Weights of a small transformer language model.
Architecture: rotary positions, no biases in attention or MLP, tied embeddings.
Each number is 128 + 24 x the weight over its row's rms, rounded and kept within 0 to 255. Layers, rows and columns count from 0. Numbers have three digits each. The size before them is the row's rms in percent of the matrix's.

# layer 8 attention query, 128x96, rms 0.18, rows 22-63,85-127, columns 48-95
108:131119123117120116158128106146121131125141154134200100128071100153143130152145127151139142131127132136117135123107116125082126123105105172177134
103:120115108149145162136071138128142134125161100117129128147136092108133132155117139111140128140125106095135078137109126106183150181123115087123156
100:116125148072130172124144135128142090115124108127150135133106106185122097165177130153156127121108102109115110145114172156117131141136122133139127
108:121097133160145137135160143095145109115142128150091131170112103085115116161105104139183115142111126138135119119122110107180133127164112119159134
078:146106118103123103113118102124138111134092101134100141193147132110136147143129099145099126094146130129185168183102091161167126158118145130119118
109:138099159134122148151141140120157101135128131148149108157131145097151102101081144144099112154093135137121096150126092123124164115150112098106151
095:141084144106147114125140124148120134151160127138146117103151127128147136111129146146148134110130148144109093135138149126131102155201120128134151
085:123079158161153106142128139116176145083139130131121138159101136158191112119158147115105088150176155132129112118119146100116132122140155126154120
078:162130099100149155128151132099144130134146144127106069168126077125106098137101121149132111149127158139143115147108139162124116095137147143172118
083:134144130092139145091105124149151142103099112136120107130135146171114108122159151113104118128123115133117096138126137152169169156081161154138119
087:106125159141123119107108173087127123115097156118175138103122133172134130136099101147096106104171137148168105083115169133150156116149106135113084
082:147140137139130140100116121129131154161153147145143160171111116121136101101133185103152135083145085133193098122083119148145143133130121113172095
091:167107157141137112112102116104129130139135090133146158129147103125081129110117193116118162167150104121139130180155169104095168108093131125123151
081:136126149104160108114188092100104104137108148111146106121098136186151083100144149132195110140133121119120138116127138106150135130127129117106112
102:113166169153107094140120109102166124086124127114105130174115128139091135133098083147101114131133134117128130123149138094089116144117132113078154
084:148132134105158125111136115139103121114139096122145098116164141112070100088128133150119152088096161152107116133190119143157163210118125087140098
090:116106111155163124142158079162126162148157107091102143127112124095128078109117118113151131141133068115153113146149140147139122148120096127124097
082:146119139109108110142167132068150102123109112163141126126145131083170134122142121123115108159117142131136102094153126137119105144103136094103154
089:101064144185099094118155095116143130128145142114145158126102179138130153157129172105111137159132150115099098107124140138100136158124153110139167
074:138163126120139167136145178166115108108161131140122119139097104112076157096179137123153139095112162176130131138145115129113092111105114134120110
097:144127107132136159122147133154126120162164100144101158157149172134137073127110125154137142163150119140147094116152122116131131075102134109130116
094:082097164141151143150163151121165095117127061170101119138142170133188112132101127120136126125141140148161120132108136141141134139122106099144130
083:110117127097126107130131127103060134166158121154159171165118137112149102105131130139147122144184113091131110125121130141080132153131114126169133
089:143139140109148103132090142110129131117109164066118142125131137124119119098100084149135164118132080113085158105121087085100124113159118140115147
084:112157104112135146128110101118158105114116108116122130138131162107121105129189136126139122097070114146144124102129167139124100137105158148082117
074:113123135159114098102129115098153153121152154116108137164146155132131146134172123115134129170164136139130124107130121112088106107093078141132176
101:144117112170161107113132124134127148151148096169134133107137107126126152130131113172145140155133125132058101126106103078130106131137119133117116
080:136132126113094145144078094128169135091124138103121115160113094106110158171106126130090107124143093139116113161132149095097158143122141135101103
096:101174110118132141110140108155160147163150109156143119143156123111113160128134160139102107146149161150112134157119118130105090127108092133114095
090:113125074118133106115143117160116143162124136108113141170118120141145115094100115114166130105170106085116144147179143120134166044133113133095114
102:118137175127164162090105145119162181172147135084147172137145127117156146140131117103111121093125118127114129177101118140165135123112120159143102
094:107137114118120106132138174132103107119113155086126121138160131147135148106162116105119098129140177156110124168144149126105157108103101178123102
079:106120158155095113127134135148109146205071125123097161113120137140071129137099161107124105163168120088173111136124119099112129174121141114145086
094:112141140155190136164141155103122138113138143095163155131130107161134143103151154164164114117138110121177156122084143104132098112121153113151169
083:139113179117137158121164182119139170173124148106143158122081141126138154104109089168104128189157117155157122148143081101166104124143133137181138
091:124154117150111100112121177123163155139128125140119165144149142130152128119071156104139163155111147168161136132109090137096145150118147107128165
098:137149090131090160115131127140113117153130131135133113108117116146124122115137054097095151123115122124145173086138116088137102109136113146125083
082:161117139108133127142124105112106088106114131107123160118129098102129132144134150128149141133131154080131105152104131163134140135152117092164118
087:116084099157105114116100196139172108122098131132138110151149148134128134172136146158146156153144085101165098166142147138139136151124158110133157
094:158151112123130156129108155135160105127096108158135126092164133106134135187104103129128164140110122132105101144127166163121104096105118087149124
081:160154132107141148191107108131099091147135109140136139122093131113104077144130100120134115128148156122163160087124164172116095151158155110132172
081:150148160132142107113080130101126124188098145103078171147118150106118157152157165135131146107105110138166149130157138114171142120107094153131108
065:140109116135109123117207124119120093096148165118106123178155104103107142123116129111130078145124137095130140126146106122147130126162140112125110
058:114154112115166126137144122112127081113141120099123115156151121110076150157104124115149060155096099103099083134125065151121132129123125099150094
077:145102118111122114141199104112114099097150155112116135183135135100109135128166100137126113136132126104163151132148118096137135104141144131128121
079:153108099141083120113193143138130120143151160107150106141134122121132110133162105144108171137188124132171136108154159124114133135106149179101151
109:152156112104167110147139108092138115105163119135159142167121144099126133106135137163139133097126139122103139125158120128126164084153167118130071
088:141095101128131136135158137123118127118158128151160139163120097141128123110186145203098133084164100092130123129130116130137158070125121119142114
111:140135144112087129115146129148174127112115174128058111133154108127133108134136128140125114150112162136164113129145115083129134142141155119135073
136:129143146113151147160130102075164151141121134080154138133166122123093168103096117103158110106091119109113118153145101164114122130123153121141144
119:119104106139124118142145203118138144107082175136117156095140126144147106124125165150128122182164128092094134096112162147126106149104099138099105
124:133141118122106159160124133128150177118120137128129083125150109117142150149103146155139134135126141171177126097131142087154156079104175110115122
120:146081129169121137131126134133144118133137154078124143140083076140190089087122131126115145124113130143142118133116123096139105145107127138129110
121:162132128096110133126138113161118132097124108132136131123133141175094151142071158156106072152114101143176118099067147117142139149139182187160095
130:136147130131120161132100128158144166097121084173109133130165165140122111125138114142110139135130150118120141172154099093122107134161106146113141
134:120139108161211124153139138112081086078118114132163115103143174114089123120113141141178132102111119142157136128126146152117099098120136147165080
120:183161101116109132098134135113146147129109134129120129131135175115122121141158135100103113127151174188159166116141103132141097067141129108125116
129:113168185119084136139111138119151128143131103140084106130102156105150140147100136114147117117147146132131094138127116142122112138140167134076129
125:140113132110126114115132162103131119171130119153136109078151113127096102154119146135128114106159167098159116121124138178156134170149067133079180
122:114095097123154111139131144107158107116139129159103137133124133128080089154137159139154168129109132145103122128115122148086200122170141151171152
121:129135127081103143150123162118119117147122135096144138149072128139118125120113093134100136169081130152138138171150120127069138194129141096148110
129:107131138146117160142054110112142139120147098147134128119155131174120145161149120124120138170154125108087105126113164111114104123150099118117155
130:099137157094136118127160167106141121099128137136136108135167133153161089126161122110123105090127145154108127126122138117134115132131125152111133
110:140129107132109153114128109090132117143120136119088164094164145130162163139089121083133132150090080155155111117170145162132148125128096135101141
119:133110164148149098125130096110155139146152125201116134145144134160153148126098089126143078110143142119146110125111109144138130108121129134141088
134:121155177156118141139134141140125146106146162103142095156127149088125187147133094130136112101111158130125103115123126126109148158091097151140086
115:145108137132144144156158130119096112161156169166151131115142124136095160095118131128137136107084137162110158127166115107114124135128106131126151
122:118121132165147122151141104160121136089118124117155114106107126129155155134126135070127082151100126174154131128095137148120110146124151137156162
126:141064110134135145113136126138123152157099100097092114135153124157111156081136137156178153115117142139125157146104127128162184123142119123114168
123:135127105111129147130110131131113156158180187138171084134125113127149150123114175143121142132100105098139142132120090102142091138150180126107185
131:092108137120079121107087112148139156151093163154151131095162086091129119137110116178125132122164142165117121125131129135150111098140117153151150
122:147136095121107143142143150141105130118098101091108143166111104141054147153072149115098085134114144122129117110136119095171096100126106130116146
108:097140096125125061134076148143124133117105132158113172187131126144157116095104059126112135130186128095114124110140141131134129129144133093147105
105:130118158126099152127127157109111130072155155100134099152137147141160117150100139117130101126117172148151116112136141148093137156120144160168154
120:121096152117129118162124139112116099093129166127144135099128084126114156137103136119149142121149138122124156154117126142109117089094126140094131
119:176118105164127127171100099169104174130128138128129124113101171105110107140164111156132098140144078134171115149143118112147110151143127145148158
124:093093109103130141111116141086119141105128107142133139126125143147161145146098114169109148172179147132125116114115120154174103132122121123115204
117:112115157070126119116107091147089153130141128078142123098111118100129122143123101098134147117118124126107105093146095132195129103134101138166087
115:137144132136167170099091123115140124149165138142150152126144103119103142129144157119069171140143139143132128161107175153134102144124126155154118
115:071108115141118167161144172093127124162128161126105171144149130114097130157112123127128135133155144145160130146135156102174129121106107141154105
125:168079164099124122152114130126107133144093123154122153147135126066110124098096085096130118163106163105142139112130104158138149100138168140136139
127:123105131140089150162101150140136116161127167100143108138149119106091128168095093112128131120113136143147127081133161150108110180164099136107106
116:099103087139082181119094102132145144096100143125126145103145138132123151116142126126107127110141126145093118147100107164111155171099131098126101
127:099100128186092122103133145172105130116159149122124137148172109108104103160130193105125121133114104110152126147135118122125114103132115105068149
136:116176123109130142123125126126109124144143135112106131126134162125095152082172139133128132167145078138137155080140143138142110141133119141092102
# layer 8 attention key, 64x96, rms 0.177, rows 21-63, columns 48-95
074:101171134107161082146112125142092106155124114133094118146116143117135127139123140135108129098157123096119136135095107107173150118116108166125175
084:168103109153106110104129145168113148104131170116133074100142080146106118120131096126132115134165094135190099119129156135117158113138141134156116
074:120111108100158123103152154120136132097150128144132099146110182079134109110163129124131103090134165178118108168103148072144108119102105164119141
083:093133153118118102113072134088150082119115105157102155151126151138122093149156127115100121133129153113107123146099163108135129157112180126140100
095:127086137127132143191158132109157139129144155117108058123125124109106082126095125133135159120125135138129131141131106095156119204128117131084152
117:116137119104106154114087132110143112154167153133128118152142136112156116127137093124158101164159112125093136123112123130126136113106125139112168
103:128169130152146160096106100149134102159088126130147145103105087133073101141125139114170095171142116121116145133135140134109064143111153096101132
102:128093151146112156110165105118144118114102139126131159153149143136149156127100150139161092111066114117158119111144111186147151095123141134172108
112:054164086133107136159105129136143126138106142106100129094131113135123133150169143176107102152098145172124123106123141126112101110127119108136104
114:081153117119075120108122074129202129130116129108150093164128114140127162145124129117143121125127121140149148123112158113117127110090183107092132
114:073099122151112163165106119153127132147111120078109098113086141126129136133110095116163100115099142158169138151088114128132114148084140172121133
115:135121124100117114126112140114178110116145166110180137127112129149136112174118156110135120128162103174164118131136123087144122122137093142153113
109:140124179110143127127121105136151110099105059172146155112103163121105083115151104125050119098103148129144167127143105096145113126125078086142130
108:144162148164155109115104154130105113081111136113162115134177166155139135124134165102169133105117123099151141158129126144168137095151145161157103
102:132106133131156109088130128138122078129109131121115094124088114110134130113149185074111135117093150172154143123177102163158123100111090123097134
117:156116177085102161081128074106101130154146102130118139136100129134156149154129125123119131110123135105145175145139155108120142112158121106143123
113:129131144114115180115079166098112146140138133146085150101113148084101106166131119144128098155121173082113151155169145142131126089113094121103148
105:178135092165134159150097090121161121136110127141113135136139110123180134089121125141177128106111131122149050122128134132099085143133116095153101
118:165130112138083148105133130130123079120129119121158148168134137155125130151119104137144165140102136168118110148155134110142086163145116158125145
119:116093138128143155127145127100095088108115155147135111121136181129120145131108151146104142113142103136054136147126148082120099086095090115151165
114:103114159126153137133152177141096149108127093149148113109139144113149129127091125142140100085120136180127151111157115127145090154134144127135138
101:140103112140114146130145132121119132151107094129148109120101209143117143134088139089124089149162110120125116097177099141137167098148122158119139
102:128126102126139120149142092097126135119129114152078111167161113125147122142074122082181074153128097138105173143098134117124115171129118111126132
115:125159124158119143129133095154125112111152134119137119134117156106109149130147104155134141129155149161138140122096144192134129154133153116136129
103:140115105117182116123103104124149131123130121125143113113149112129060128092160155101127153129174118130154135179099121117119092137147149128132112
109:131099170171136137130124119124094123149088177145165086094131108154120087105124131106135135155125143151094114124085126096116112135136161152119105
108:144135153132149139162117144127132096098105129079117112145110126099152094152113144152134122146126180128163189160148118115098133146134108128123107
107:109106141104126081141114074110112113173162148129135110117156138151117047161110146138144127113138117122149104119133133166144125099115141107103147
117:094153139136111111134121144131106147146138128125149116093140142085181134170148146141095153153165150139134145106109136133160095125106084126162096
108:154124106116100105158140138149153141183153161088130116163119160140084121087085147150099085089171157109150129158104122138121151167126144116119132
104:126157139126120114188105161058120147130124093145144107155116100112126106124139072139138170133094112156100114134103119160119168119171073119102088
098:147099107126140106150100129110045095114122126146134128118153112116164184141147130167142130101130146167172128093151130117159148142126174117123141
110:150099156155105156105123128103096192110124119127127159151105148110153115105153171127167153103076108136153114153140160134150110102094158166124122
114:137167140126122132173111082155134170122114176129108124141139140138118106154158111111093121117114109104137126135127122132144139124128109144144125
106:092095158151096120118111113069113134128141126129123142127114110123131135130127111157142122137156120148106139072097115141124158078124098116125169
101:100080155137126149099143131177101089153109090107167160102136150059118098108147118111133146140156104122128130166126096114136150115120138120119151
108:117129140126163126141139159110129127186108123133137153125135162115129153110133131130118119101140111118138103080115138129132092149190108136174102
104:117084100151101155105066155101129120107094104137118132161149103151119121107127097129127121116138092130181143097138157130157134173115111095136071
105:140115150098111127109126163118142126147083109106144110151066118076151122165100146103107164109106145099113147115121110119136125118116126115147138
119:118137124118143147133120140140144155167170119105130144121144133125105132129066109135122124137149136156187111090098180128157137160145125168119126
107:091117141171092177141185138132124158127171113134117123086068131151120119094165134129171130173104127150147102127155149110143133156160096133173129
108:144133117136127122117134133136147139119142193100113109159148145079080127130105147131127160118109126125093108139130126157135115114170116159123150
114:151133124143131104100131112131131133143125135110131120108158169187113149138123141147115147177097150131118107145162104174112135136064113129158109
# layer 8 attention value, 64x96, rms 0.194, rows 0-51, columns 48-95
095:112190124094109153160091138134095141114112115117160111134146093084115157087149094103156150141095152144159123124116156127162131092139101157154181
095:156130145130137094175139173154175110106101129109108134111118124121119117124186138150156125138135114147070107132093118158134093086125181131131126
093:189090108148166106138105111134121144143134133128108137132133156109152154137165127080118083119116142141127130152092105064133181142088132127175114
103:106125143135099108132131089151094143123158144104138129144125125128174117110139141131128111110144102112138125091174144162104100113127124141118114
099:123135115118135102084102124066144117105173132157142118067144146105124127129163133085127066160114120130146127150095126121126079124134113143108114
098:077135115132100137164146111131174098168142083121118105134130168121071141167159163126142134129095128153132154130140114136112107144138084154125129
091:120109087087130125086071141153148141137120159143132187154155136130136089105153131128116145180108102138087159141095139154155121149131114131131131
101:142146116122154120107124134146121095059135145150158128116118128100090173131093133125173119077141144112099101120140159152131138135111052119097156
105:186161133138140165107151125121131114141128133133160142100125114137160129165150099086111106140126137117131113121123123169120122166115124119109147
109:182132155149142129098118136136128147118107142125100098129121144126111138134097124129093117130137074180130099109163172127117136117138145142132166
101:074168140145113153126098161091122118111134174140153120151118151118116132154125109130093121105103119134097141153142121147108104175114112113113088
102:133114109104146121142075094093135120108120112127126096110110125127113165133098129155145179102114102092149145146150103166133133144146108159129085
097:133135168138103091095106155158146123121141143124120057143144130163078140164161075147153149137132107125129141112146161128124161134111098137146069
106:109134140131144139112066173151132153147169132127149138124162094117119148151148176118106124120113075119131149081121109110104116114138176133126126
101:103157138109109099134118157103098128129171114147053182116126112146116134127116160075154136142125126123080123144107138150167173138092142110146128
097:110165079120147139131177123119121110083108132148117103119109114150129145106141110132060139129135099143136108147129133107100140148136135076136151
105:107171123174122088128108145112123102106090143154157143135103155140122101105119147151102123121106132097147130105084125137138188116135164135183141
108:109118160122131112159122122133108147158080116102156148125141126138145183107158152140131141097123119112096133115138153120116113167108123131105110
101:121148148105122152122094131171153158096136104073131143170142137102170119135123164132142146116099142139145113138151139148114127142126126113117129
101:157173123148126139106132170132150095153130170085123115199149106092125130134126158122119121107180140135115113173137191118109118127132105105121136
097:128139108126159093092128126119117158131112118093144116136140146142115146135115131149156098119084116103135128111159124098108138158147132105146155
104:119171128101116160127145112103147120125145111151107122143149120135154121087105119158122141117138084145139184120145116108130144118099119131130127
093:106129099159099124128169146097101146093140128097159097137153114127113127083121181141153132163148135122085166108127110096121123144136108143133119
091:132161115116098103171079133132095159138116137122149110133130134138151130122128094150126132169161098112129118132138139127177093127094098122136121
106:174146135146167109145114135129146094129173095155122078147124145141159163150137104136106138170155136143167107110116141104089143063154139090128108
102:142125157111128120163132147163114146114136107137111110123123154170144144109153136128097089155104127104148077122156138133123086130088086170121122
106:127108113132133106156121114118141147114137109148159097107087155111114114148158151145186120138158092129136163058135163126151118119096107108138153
102:126139151126126130145106110120145149134120131166123077087179162147085116161129147070168116149106114105121118143137142198122137132116144139151131
106:103115136162114150148128105116150145151157135125147136157127124130149156099149101111089116111095105092089128135134096176186111130170120096116115
105:146150142051154123098142135137103155132198153110120115118103109096128138118133131114142152162149102116111112147115139094102120135159117115139134
106:149161157125117163130124086134104148135105140139115102096130140107121144097088130130160113128118110126142101112123101180129121142104135127142099
097:169161139168122103120117124133112089113146076106150143130141118121145093117112148125130147127097126126138142109143083179167101133130092118068112
106:122143144126156173131166155139111096093128109080121139142196109167103136146099103127116144120096120137125125141093146141140098095130091119162138
103:119130123182152119070129140141145126139107108172140107141129130119168122090098118172128129141122152112132111150149104141161102167107172137158147
103:102115170106149151123171126116144132101101066119140139153168145119118116149122104110121132090148122110111135162130114128144128129091093148139168
103:125121168126175106091147140134108103153105121123135123129102114123133118107151101116126104122147082120131162093158137107160170101111105175104084
097:159143133106100154115131128152126076104124107151076160152138165095107145152124141150168143119139083176107149117105091118134108119120163135143129
093:132131143131161116125127116130139128113092144160091120148137166162129156138160145138147118137156098143149111099092103126128152106178153139119115
092:165107115146059146138148097170117111102159090140103095165145088092125112143119134114121151125138103098126137097099203148123114150101126114128108
095:158108067115133122152113107130125110137138123115122121131195092095153104157135093135152106159111118124168198179165135148121103136143136077178118
102:148135114148111124123136189109155132157101105135149105100189087141131149150122135132133109110116149103135101154141138131105156080087130105104136
097:145140115114167182148148133181136107156122149122112107136158109142168115106095139135140105147090106102118105107122144124171158132109121058086135
092:094124111152123107107132089170080151135096125149119169166157147131126147155087124123145104142159156109155145088120109153076108067151136124108102
106:139097126154146133132112159130135110127140140131107142138082119113087152136120101166127110159136107133126147139151158110085123108133128155093160
106:131140115116127134068160119124156133141105146146129083105098133150138198182125098130098149131086113150127131118120148126166133085109125112097126
096:109127124097111137132142163080187141146113166137124122120118148118134067123097150125122160113111105112139170117137154086133095093134131124147104
097:126111093155127128127136131136121145104123161140190120118124151096128141172112138116146171130137095133124137130173119115134160145106121105110096
105:129126123136138137128160153130132149123117126120138129131119131146108135172103108071127171129164122160139103115135114123107111159066075139142110
091:131113096139142152131130119132201132119137072126100145089178141095082138140117125107094161121132137128133087099096149128164139120137142122123124
101:135118161099101145106135147139149102088139137108193140102133155136148125102151139121121152131118108097171122173102127161107136170132152088105118
098:097108133117123134121176103139120118173122111135123145123099078106098084131117112109137166128133095098132102139135116120138092113076156098147098
098:146167125072070122156144145142118122142126127150175138130113169143120132097130098165144118149133122115093133143134133161148138117128140108155077
# layer 8 attention output (transposed), 128x96, rms 0.18, rows 0-50,64-114, columns 48-95
086:150134144107141099131167164145137137121060084155163092156083155119104113106093140099098106125102081090141153134134132138146117142112141083136133
081:128089121113093146135134165119120136160146085120100140103106140136103125122113131085075118081145167128141129126123127154122156087141139119064153
081:132147135140146101122132153122144108128130113155114090121121097160177130167165131153157175108120141135133134093101152129102146084138152105126104
089:108159110105131126136085151156137115136131114120084111111078144145121076159146154130138132121127126130119141084162149110146147106117127154064113
090:145140118144170111153146120110133141128152140127130135132134120105072114152103095099118111123078117151131126162114126166111095138130146139102163
080:153067148150141135121139147120105157156131162139142141153127100112106099085137124115132160135116152105115103157103124117166125130147164104142153
081:126108121105123152109128147117104117141132173154118100143138140066133088153125097112111134148138174139107134154155116120125147165153141158097158
077:123126133110119170144135112168150097138143120152107149142097112141167129073102120179127104142097110128139097093133136105078125116109153193146131
095:118117104109168137141157155138138129123110139126101126109164118138110107071110182119131124142111139155096126133119106120131091152107137136166110
076:133093115122186132130112160165182134131107089119104134157112116157072114115105149113150106093097077125141153171124116143141114165159137131148101
084:117091158160109098148128113150111112116119162085162128154107129120163164107151113156119151123116114120133083139123155153130149106119169133090127
096:151089149152148134146134155151121123149105145111160143131124109123106116130101108150141086078114131099131131129143121121124105081150110134143110
088:135098169113162130141159131119078161111125145129122201099098135100162091129135112115089118128068134143116089184126123148158125096174115110096124
097:144123089116167129133134123122120119113126150105090097140138082151130171152127121132143105118132130101143133135135165160166143128142107146173144
092:144125150107139107106141158107136135123157113152136135153125137116136094156154109070111138118171095156167155128135116104151136128164124122137128
075:147142118102123124150161153155132133125163096159123125142093129127125142123109128143133113171150145124084139093142158148139113116105103118116148
084:138059118151122113112116110090131126087145101137163128171109100135133152141157100110131088170177129171158140106109139155153120125153108149089121
093:122131122138095117144141132099129137121151103134160141089117144111113100133119140145112120150180128124146132118126079138156141134124146115069132
094:147163111110134091167135149112153154187153159112130127141113153144116129102155104143109153084174099112096121114139146163131144131106112177161126
093:136177127124082126118119128156145104156165125098136136067105089134106155142120115125132114119107118089103125141136073121146175134111147131148109
080:154131114117105136124142098146145112158142102144134157147143131132149169184145128090189141131092134124114163115161112117114139120112136149097090
087:120139096115128155128082149097102115151102085126135136120153151088206113193109098121163152155150085109101119116145136144136133113127141113142101
083:142090174121095156105131064151149133151145124124122137154113149116148121159114109111133135156149122133119101090128111104141161158100114109102142
085:155102161089136109087129104137097101096137115154168090125108213174112104146136136129149135122166126146132118129130161122139131099133143137121096
086:100084127143136123109148151115129089102147159094157159075107122123130104129106135178124094124126132132129137162080128119123170136077117149119139
092:100147129116126102127103142122143141106133144121127126128182146095124143139119142167159087106142127141124149141068145138143142093184122076118146
082:119124169141167095126153124131108160124116119105117113101127126086113129122115167139121114140118138134210099132122085155175114120148121135102082
075:143121105124101104148115124114134103109105134125159148066106144138144106089102105146091175109146172134133161152097167137104148150150133122139117
080:115136128175144095108123146158152148117131200120151127111133106114107116124147180129123084133123120109130085112120147161113146147109135149124164
085:139101145104154148131167154147111137174097087139149143145104122105089151148100123127094131124109144128146138116169168109149143113107109147123127
089:102136164133124119138112156146101107110116119122163123138119127103098133136156107151133145129134140166143178086090152118117126112098115148083137
078:107173121104148150139107106153136129141132155080112108140112116134136101093131127140123082088133138136162142127141166115115141129112123100156148
088:147125129164129106133096092165091129105127133136132140151141161110097124157132185130116118158154115138095079148107144094119118129082155113134137
089:123121102163095153112105144123090093150131146139126150092124127171094142160140138120146129136153111130112144091167164144163134100098158157138135
093:127110169179098158172119140136150161147123148146147095154096124123092116117134171118193124127128098133136162127165101110179153108121112109091093
080:103137115140117079146118144156129094118128071173160145145137117110136177132114144146126150121101145134126076081168137143148140113166130175129158
086:137140129147127121130113127120133121170184131149142133121157164140095134121116089126117114095148129125103158092105101100123122087145141087116122
069:103079168152109155122110125124086142123100132146115162122125137106125145121165123106102161123127115139158166140104131102111144148144143136126148
083:116154101141115158093129147117139093133116180110152123141149113108164089106170146184145154133115170106131153136126140120108153103097130096179087
077:133132115140137134127099137180128104138121131124124151105119139122144171139126139129157152108108124121101077122116132058131137152133144142139129
080:133158117111171085152111139106131066104118173116145137072156078175128108173114119143117115104119101117137149083115120135142117146137129148073123
071:136141138130117082133153144127115134127171146138116111147136104082146127104105127151142151075142125132115153136128137114109123161173083177170114
071:138152133144090125152122128143127136103111136093094099149145113172120157120117139119127111149175186151115117082157115099147131154122128100141150
082:125110168140149107141156096093119117115088132107145159148103099106081146088131136111155126144090145058124108121174131156094143115065123122138162
091:148119126183107155130120136111162163119134156161129148138133092138098135127139165103143111134119130104134121123126136165123159146144082120162137
086:138139110096124124180147141137115172143124137120130137132154085117090127192142087117128122150109120103130164161121105134125115130113126124144115
075:143103154122125156113149129083138124129081120137143116134100147140151073161142141126113129138115140162138129121138148089132136139099090142110129
096:138103099137090135139136106120139149141149128063094128136085147171116174182108100124131083120129117127113094129136138124112139144113166136125141
070:108146101129123120138137146133131125134140187086082144151112115061155124126171146104129104107146157162124127096112111102098125196101132145128131
086:136149128150107116156133090118128117139126164131095102176155127152176101151112116093119117108116139171121128105093097153144151136143127145110092
082:111147117120127128076125122147126152141140099146142087110145103150149194140182136101083131112129117088111186163144125102121167166130086122175144
112:141082117130132152132075119162125149125147164109114137102197099107087095105122155122102108154080134111097118100087102114083107097155136168133111
116:162149182167143082123118092122129120137132193117134134129087133108145118123151126119161216146082125141112134132108127129114098170131077123148141
113:166102145146116132158096092125152125130153128140151138124120133105098115096107133148148075169102129171138117145165059110160116135132097123124164
118:120097126104106137105107130111058092149120109183160095142105146099154132094107088130123167122153083141145083140086127102139105118163122141155122
109:135098153157103172109093116084127123131138145095074134122119145125128132117160135130152101136125122109152081086136114120173166121136124130144091
123:139155138132111140123147112128156121130087115135128124144157125137157151140098171124105090105125059130163132122131123162101087125085057126181124
110:122163119125158139171147131137112127118119099096145163133122133167135131107132124123138114170101121148122122159142159126107130099076158126100089
117:155116072185151153142117184121130127144127117133114096141130144146137091101134113139132175122129127128086120089124118140167165160109116135132127
115:110109113126102106140130123139149132156099131098149131118097110107086121144134139114178128069150092124145155171137129144156128135174121093146121
127:123167104131113123125160110086116144197178174140175119110160127103134126154111088132127120139155121117140085088130132121130101093114103128107138
112:158127116129121150131121160082138143154164124146118151117144125174174124166101166131137137130135138118145135111116119126140134121156106121130106
105:094143117131119098129060155117119128138105130135104151095145154133123123125174142121144153136135152149095091145129153165176124120112145129130113
108:114148114094138141116155155186113086123134131088158046125124166142112140149096156158156132128153151130141143105118139135144134132109143146139157
115:117143127089124175102126102136160114137129166139142127157109143104109109126102160153124120109114110185151114113134146142089095136093139158124091
109:086132125145112132151112102100121094126104113178147153146142125163160174119136136159108134148081163098100164137110127137155133133102130137158109
110:118123141151169136113143139107117132137159145076160114134168148151106133147144093111132154159108146156130128178183102137132125180144095126121134
120:158150131113117170149110117137141147150109113087128160125123166105108108137100118125081168103090121115107113148075093088134096132152164098118129
119:151125092107099123134146119141133112150116131127112114139163135141150162101149136109126147133154135158161108159107129102106148093093142134119129
107:106118152137146095116101156175096129115125096169149135122105097147117123170143108127130125152117121152165149103129088117077149162155159097090134
117:124090124116180163144155160123098131129115158142126099177115184129122106117107162092100147081147139153120123093146173132092144112145115133119087
114:093113135119134119144095137109128081122159123138138158103149130156142131095131131134143111170166073122136131125113126138082100160114153114164154
111:116089156151164133105136132129108124098148166113140126156149081173154157105151122099113139121151126131183124143147151123117125110125102131128160
109:131132137151161142161098128118086160131124119113082113093106085128121132119117138120104137108127144146146109143118137190105125130121131145146150
109:118149084124148149144095135127157120102124129105095093169132075098158142149153106126149140142102132125127146107133148141137085111098151134109120
114:127126123138130123123118114128119167133140126169105122175145143119134108148157147086112120128119139155157125119176127116135085134090168089109136
102:107135119118132111118155103130142108146105100125128120157117106142148077141130098116145152120150126137091144117126079093064101125107106168147086
113:145114156120132180114134170166163132131135124150093153127116106102120082084120146131145129168102126134156157123170157137131082117151111127103173
120:065120162143134144086157108108125099170155095128122156127116119095163122133122162108132117110107108097156148116110143130177112142166122128120156
117:141124138109089122120139112122115063136062111094122133106119140131153143097107128111133147137160136128126176145145140099150164156161179117116153
121:103117130093115145108117110123134122124120148117109101150121164108117124129136104122093145110142126165116132114102109104075107127146123058149144
123:142096090090137097043124165124156105179161103108148139117117162129150107110112116104076116104100157122141105154157128121136129158134152131175101
116:141120113188188147103176131132149145091134184129128161104120136117119129146137138122156149122151141135123149132168093112179120147095163127132057
122:167131173103119147152186126120151139145145141111146111135119145159121123090140087094144119130106134127168136124106093149119108144128107132134113
108:137109121134150088139125130130147118152098134112121185162134171137124121097147088171146129113127138090118137113103140127188110106150114114111161
115:157147112128109151127166092136149124093175096128115111180121099095156176121142123093092117145118142130158142133092119173082135147113169092139131
111:122116142137131151113137117138107119102126162110077115073136161118137116123125131131131132135137145086150115141138103130078090101083173149142140
106:140134148092104125118119160101159135095116149104131118140109113138143091106122205126095127163138111135167128150163124138161166165104137164095145
118:129110135137161119110134102126129104119124156147116121155132111115133086141133180157173089118098138104098089151179119137117110114109102132146144
108:159130133104142089168153101142054141115141171138093134134123140133110164104144100143103086114139135147132106074131144143161134145156123149151150
106:108147141124143108106102094121150107105135176095142165148114126134081123098179112169126100138180142162152167119120151136142130128118077076113085
112:074153134153146117120124151097149184085172114122127121119154165086115147119148147114132118114167139141132118136079148121092182110177167119140118
112:150144114097125165137090095122131132123121135141137161089096167155106165188137079136137141137131174106109158120176173110142113173119167134146138
111:102159120121137161127107110140107140133154129127142134087144147120126109141120166139141112172120075112083102117168159138107165099146092122149098
111:108144081176096107111138136164124134114154182124125116114151157138178108123138128118116175140142132156103081098117125128120099174131152111094122
114:103112140105155108151105085121124119128137094110111109105110166092142122144121108106124131145138079149168142141179117149160112114108194115104151
103:126155182139125166130116124143121140139115118118110110137124133147160125133159101154176125135112107099133072151103179142105099129112139129143157
117:113164070147123134129093155148104128145142164098083156144070124114138173126123119090144129137149107108121161130115126157146149121135117076111144
117:110141129108117099128171143161136131103117124170110118113131139114123149084150123126144138143152159132155164122103134151120092139117097117174118
105:153138129153146121087140138102203129118100094160160103101137131127080153117107118160085096095107128157103130129119137176144144108091114160101135
109:139163124126105107151119161155109185113175102142149143129108132137084140113145129138118119110135113126116139140133148127092066138127161094130166
119:156136143140089118161142139148135121128140134083150186124149152146141123131097090142128141132130154166117123127100138183126106066143122099113106